From a checkpoint of a small transformer trained on Wikipedia: learned positions.
Each number is 500 + 50 x the weight over the matrix's rms, rounded and kept within 0 to 999. Layers, rows and columns count from 0. Numbers have three digits each.

# layer 3 MLP up, 2048x512, rms 0.041, rows 752-802, columns 256-383
488494536524473427517587519483429595447528606450471444439481608540532617519518567377549483537489581506508531476471543512500532456430571375577579620490528553532465479545435499469493449541616553529513401491552521539639456497487473520481581525462508494539507540468559466495462471492465521528553514426461534470460513442559536509516493542497521523458593504455527607492549545595498407456512
471569444454570424556375464492462541531504478534473482485451508540560515472517384514435524536544533493498503524420470483469492495592563546453571585573546467581519502478438434589499524486476524499505468470631471499518411470568460554491486532497552523507481406484570539437472473417445389509538491494427424558535472474469574535592576539498512503433459515532584378492446442511485476457488
521436440519500456460534440497486455413532452510525517392465564468515436536556520450391482489605499473420417495544503521519416452553565494538486502440485449554509497446501407482466565528368608525527444535461582493532590490446528558455541577457533549599468518490521582540491394515460547458481485552458470521514413517409486507467460552481496481496523596535569386438534437552485513433471
448528443459429436472495447498521455527458378538460483538492520458475516474545515446474341588539468449453500605553519577494455452509486544504512544536440527491531563514528461508590557489467523595419500510464533441550472451430552552435488481508527460631553509610436490432533548435517600515472545463514521443499452534444502449499417495400441571545475534486513536443526413524537518567510
520546475511474570509503507502557392468505383502460443523486550479478453527488516472477504491546520475429537462495490416504471484452422462516513547493493519527552558491566517580456480558579464490421499474562507490538529549472585504504466462464501501465421434523486457595521515499520515514618555510425556489512479454473375425439538502497457542473566465490456487481552456543470469516486
422538472538534485545463455486459512450601536428486491510500452554476567502490464506499446506471568432505407495446535532547582459459533388463466561576473437447556453481568466443556539431515527504455543547533470489476500596519497416474530598446452486488474503426580516502489462576487497459408527570519484583525464569492466429526558490510478497516470450475523494564488459568491505461392
494559519470487485472519583576506481477569495460399426413517526442499480546437559474484378482447473564448542461544510486520501538508567511463464547595557499511486538504525553497442626410575487539447506480449592477497511449484455428467413452544497588484510465489520595455494451549437462489482494500425565535543418605513448515542439498532509479532458525422450595456525428473494422514564
398468509508553515546477510465565458568562559419516501465454529469488459558473590556515532493493488512568558393415517551530526452552481559511534475493584409458525503459460496508534471540445546564472550464551513527515500447529532538570561472579506466500571490514527460476469489562590385527557481420414451434432497468504571493514489476536538369499562508534480400477496473580587493559529
540491495619450512532563427410519486479542512446481426535545536533582432448597497596557497527459535502601529574512551510544545402567464458521456494505395507467377405610510387665486527462433525468477522485595410578475478457492410521499620503453484343504476476527459570523599390477390487594583519542563504529483582551427413378449523575523490398403410572559462435659497490463455501519397
507506514535497513489573574466476407415544450465562466475505549631398539553590434548580381451487427535455466418545595665523440431420488440451430579441493554558508440412507513542417427469471372470503487579551463422474482569505514583507407488516487582561514455516482501540488545527503453473414598454468532410540547480487469472536403552597394365534498518536506500482480571469586444458501
527421545606439537523469526355540527443463516486515510483538475497576486411503447545494541506535622564558538446512545507417559470469463497504445515541420442493501512524519492508480513515451392564595412525471539586502499479536413429502541500436538463515588499593454487542495554488451482527474484528499464537389481486546549499513460496578521454523470499459433427615505448552521506561490
571427505354528491495429473465491546499535487537508506473441457550596455489555503449425423458518469402450553500486551572566454458451537446496495540583463423517560529524501480542540581505499448448575521520464478525520418478523363451488431485439405549511503436544517511572489540574341587513463514476496483449552476461534532478480508479451442401433512500513488511435576500533511444544501
504501460549530452519473469323466558493593527490466456495597430519380536366460549407488502583477570478521486570594465477563430510532520596418550517530473521525561462538518522555565440513555461491443442535517564432535477546427491532530465381418475498558601479387441600554529446482562402535575522513626587637451595451484498504508447423569516524448550533486446499501528499431485522562463
432451482498497500494510483611500488512476496507491582479452510541466466469460435488449511423499545467504510508427609436568515524510498480520477517531504479482535537477417477479486538495468559512472455513485502504499541539451539541498499547502391568500550441536478537463500437478547461480395571464519548446394501483548611484533543518513498548496554528436538492519495425456447524463497
542496476530527501432545498482509523475425469449412524541561487417488467505523448526578489416595539580600421497574447481467544534432479495391518495506504472462481516453597535507524545542436476544592462476569484446466560424504602625497487551530542451521536483536620464504505572581518536448555523541486410564549390596477496408514516529449449488523513528492596477592513479531523449570516
410563445527511516474501481435405536450471402577355518531473435530489591332510498492553525500473448512491498478578518532559485511517548458535473527475405493509506486474453504541522446515599462472517567563455504462541469497520462479441589490432558523526425555471521541446481501545584453481573420426563544507516538450404581553484493557463570502526515527421493537542601457502497486451512
470466477560539518492485521542463482465471523481564551510513507460531498594544443556585539455501487506527451453417522424466483415468465526620519591510578532563473434545498575488624523520520495564516496429390474419507468434527493468405483544467526501447553517522530461419517540455518506423533419513476512465511604565442605497450558617503429508521442489539557475598467451509577450408504
488460440509515484513506433526450470613504495457478537527582470563649467435528522460444481452546586554401412486562567509476543576535538557554458444514435552491572530536535581522499451443484484482464550559533468410495584471469489464426510551494493495523455514456469542520484586514461488512455520524480429475478541507552425531502597472489574477545487500478543556435491477565526518503434
487477550525477475475519507412380483448504525501474505528484543530498540479449517426438482589496544551430452483504509553474446546518587588464497539457491457527512483441473475472487551589448552537465508510576520454412459476529556573572536486401510536546505482504547478441355477546429556580525488560457520483481491469447561508442573495518520579520544524417505446536487434525470484525475
509512564502446553490445432463528522470677639465479567441442475431602504485503554564523445419552491421427501430518524413468508469383536479474574559573510476478468587448395575476522588518512442484537421478456574516547536530544570594524437391504441562493473501544450573557518475494576535506608488486513534595464579502500468501560478560509474542578459526586498501550523492530473499608387
462448435542520515577412464531588404526537432440480389474567542504518531511485592472499570506542552559482490514557487510476401531415517505570488480445462518525495462462506484520461524414523492500444482468567428555510493413573473550440498497371503454480569565502507497508474542587512546504579495528492449504464566467448531545509493530528462507516450497449463477532526496537364448452495
461558542467456524581442517534405496512532433563442522471426596531375375491505532471530491549464495534526514524442413503530535469444434489531515518505496451527538481508560464481418562540505476478582496464521508442469485521419415512487557482440514436504445438423564423608624541406511503470494484453556526560540398420479537487510553390483493497466459555472456550499480468525541486388429
530574460502510497550473415437488558482557401458463575558510508515523480536469552395446529569503458499589419457481472425544519410476415536519545529600533507521536610496522488502542541522495386472458543446542558418482491499532555488550530483499557537537557398503478521462560470427531546587514436452514494494539492520569508431495547492568489619451528507459493514557525433445570483496494
501467495429565484499498477346562473460414521515549546379473493596461446446503508556428392453473439521467384601548536487499526525424565476475398604568541400532513445473590443532502531511554511514520604484555539588433448460544418486416447536608553559420438496466416475497477552543446538558507542559572529553521472479471406425478419524481529500435407544607525530481531518549576452608473
537401532547512571508516473566529539465568535504510516465504512464458543517456430502512501482525592521534504455448487492553461469369444440515499450514500425579446550376563535503467518559453499510439482576424554445574516461451580489467554504433559445498491549523477598506531478512505472557529584486439547432436500489495497513524569596481525623485520510510491495479466483480494477523542
475554527431458498471592544484504552493519519481513489382482518429462483454550521497448461527551506498456437492512481502550541349461512534436478428449508495531444474538438569498536487527479464397470490492501470554543412537448501455485470553449537422522511497468484463542564537485548411526473541470542560540490485423489514491532516477491511388396486528511511378506508493477455537513456
549446499443505469471577581526454484482639583464459524531519513541506427557402400496485439513483498471439561436574466495496537445451492468500517520535539533510471578497460435508422524424477443520470538624501520545528580513639448574540494448447502508535581507474456462453548553557587520455498521474437479477446525498576473577536488629499522395491563484443547495467546387407485481406515
434416633397484523602491465473437529441514455530485482459458502493475586582439584541457417513556529584480481501516468487481571491495494604418600531522458515473484556553482465477493508445543529479492444546509542484453542468464512499491526481503492533507546583512527526493448469511409495526406531499443523547503572611449500522509458547501511470546519507487529540492413449340498365461504
510485520490338570442479449490484693547479530522522572523572527545446507505574465519395525442589507572533524570551504440439545431469500472553562418409510512430508542460471486517429475511506465556561414485498392572524499537512490436603349417500507510477462426539533472575505538591463660457420515464585560478393465516471400472437450557469486473569445459459622536476531481527507454564479
522502463506424443549511528548532483444533520492532398514510513504398557432367515566502544508396617458332485594479516546473508513460534573487532489453576547538524491552474530635449543445516468489459483415482526525583466547457430418497477538591555541527415384509348568516495410517521565469472514525499429435497432443487524527484454469501537530466464444517546551490532569444501375537566
512497482449484403446432544474479474600631511469549579551520559542450517391559466547475402465458497519576469531513470539434461510483511506484413524489559569483608451564463490535514411521584518524495503414561468510579588577455519519505476432509454495475466444476403473524584521664496409482491651524506457478533549537533484524629532461509386503503532479501512497514523502465465521470548
517489400479450515513481512614497521469439479489490427532461491516526449490472461492500504540448475429416529476422480445376582471460532554524386435495466464504478467491564389389564466559543542557533517394473567473589511429511468573447457492601504513402453549490459516546475510521586600463432547505434524560596573565449521469491565479508483585422498526444612502482579484444468425519473
503525453460504454480547528547426476484493493513469484479584494493555510498481490499536405499537481427551487385457448648567457494496489512558482555500518477500525544510430348428487525580385446490476502505496489539431566480503497457558468517436521443589532492471478451595546520454465520548469499472430521575489454506546493493526531478477512542446440424529496524531453535574569533562448
554524449507483510517501448521592473484521478583588423475431551493559498395526468485536434563486498558483538477534515403472577431494589566548493465436488505537397545507395448449510522431464558502483457531538469513426575495485566397561559438533481482427509340564443511469475568535469546501523488514468576450529490588577523470425440388498529629498501561408597503524439444511473492496510
626475503499449569477503488541511382454514475501428543492591499544514550466494518487440516478518512475542466565436536484483513580600438430506464487627513553540447439464433567482452581567509480537630453451567503532540530522517594492484491477480450555469463455469588486446534444507457556447515618491575526548456587499389513518504543433456491452451481513535557571552476463472441578483414
447395487473511626546448462531394479418425464574355582482550531574509512447436458492596562509470472341527523508472507407548455503364497484544433545446532628486515545468481484485509498503496433510544515527476505462475523471489498506493527465381521503496472360525616493415516538486544502586575428534440575504520506472402591384527455467444475557536484541476607509464541394431448521460499
494428522532474539559553490419486528530520498519540489478474487471568500516521489403455560537519493539522402547506526514432533486456503446547480482476471495497477442612512492530482440528490536471459469539495507495485527536568392517423468510550562464483454519503563520458568491609413473436479539505491461458465519503485443495498459467567577463497452496489522482563466519489523460478522
516413614559537439473440475402496571515498471437570478514497491441533577429427425542552545482561492538500424568477449517498464414556509566602437455523488463536517490465474450472447494457414506604409449460474471561464493489517555462578511550419416517544431549493468561561518426484526427454553470486459421514447528470473456487477503497553547478482554391480449449494523504471453452492419
467477453513503571466433462541442407461533477436539469608529506503486390516497610501485383449417544477482470519549479476456520553564500453539536512533507551485543532417488443526478527510567446539562455394500525583534477501448504409391449528555458553569482628501524459410400510487512455590486501562510491476481479532496498507543491519532556434501469522492500531583460473440551448521480
572555516521401461480512506535527476454426534472456495385460544428527518543504415505480491555476545477485553538376491515476510583531453596412509471429479541452559528536527513568559497492442445505453355441556428556365430517579533461527486449460513512485554446526460548417378471568466526513442485527454550386538449570524492593528556515486392473462471385488469522527555499520461462497473
480578612458563559480503524463480484483530443463507537466509568529503539549574451539540478535526540509454445522433491440469522466542512434546464488473508537516532444630530502590514617558395496501555459553444463492482474548490542482465556521445486397615532476532430629550498466442469428495528499581561525448560535442590569521463502473484526642525542465528517590477419475451425520514470
569523518471475536421500509512526573453480613560601503537539521443490454494484464566426530510483455510449517549501571510583487504475399565571467579514615508449572489494475506491512513519486543432479482467452544480498576457575534515470586469471491504501571617495535441435404608550602557455511500547477532499514524506426507519521459497524494422502516476513479514466502518551541509497496
512478571593421460505534393540565466512583427459650517516467569579580413487482468529474556482567486541551474487494403497433524513519495588507394583515474562553553426587571472438508482428509484479511556532581439525513433540458517491501529590446500561392521553500610502450486421488500439586382498567405468397520543595514589545566486567456479495552423580495569460412584497411464471476512
468490599503426515507431540539489489518433454594535503461530511470486529527540547508455502563572517573476507461560429472431480506409579410483566407446520405536489542474523452455483472533499538572544545490519526543474529455404458464463436518478381500474480584484484542515497514495558479492510513516509549454497522463547468441471520473523607509503553586587448595572437458636521499424459
533555551434449432431514458512509531524416395563540463389597470549503541518560515413437459554602531463554532549537469468550444650517460467423575568456491499494546454605579496495437474478377507445557502543496491499543454510512526453441504457614563411510455475464623484574479505516502472515493494540509503543539526532489472448517497471501468487377549492407478486472509477479526467486440
599531616530485532534427484427486521474530477495534492527429454553518505393471478525545480508530479505489491476433499468510479493591536492401483516511471525558487490514390452521476486504542522506404470507534583401474545488517470552543468440463446519476544546524558561504504444493524396406512558443525470438470392533468422479588493522474604498458514502487549505530394414555459490551530
469530565514408456380468493456435442567456485524525528417524507421539523505483511531493400419511548601524505511477523458559528390460595551483456620482514471427502543476524497438488537412555508473444484521461473496466504470445486549595517479511491403491491466423391440553418481497455495494502473428522485526539539461562458501448521405611438451522575514579444483638448551460497494439465
488450500459531489582456556436515553545478441516426569574386549470573462578585513448573487578519509460539533550523539383516519491447412542551548535500576544469458450471443477463485505542416527547569601445478462518438462554550444584521524467487479549600586536558489547461564387500470476631564533481415523494469558491417455517457549516465486539488550540538491537488563473503505364454507
499514559550460550432476502558459586530662550532525524491526512505503467523555575472476464413475439487484517453460523433403444523422538476451422513521417509438534577540533510487511479556432533548498596505523544407485511583500538529571400448510536576548513549569465486455484566524544531505454518473565461481414447475556518502486477425435453430564573504527583575495472492527480441625506
429449434425465475532550546508488492528511464502481551521442467540493548568487522637519537469564522487505466540595507472475571548424478559453444459514566580531501552533457479486469407529512474528488435469559530497484472444536432477492512572542502426457475542478478413515551547453524474488467454475531501463533517499546497474534555507460554547441437433412420444452459468608471447452514
469448477553558490602527509563528492448561579468577480532494523438453530443512458504480494498562496559577475405542603461485539497542474548584505535392436420592542505510531511582559536565449481532529518511567515466436530514471472567503540507483487494413543485494480540514520471562543509469465531499446486415533579502542487514458376456398386407560483501596519513408518449501441427530499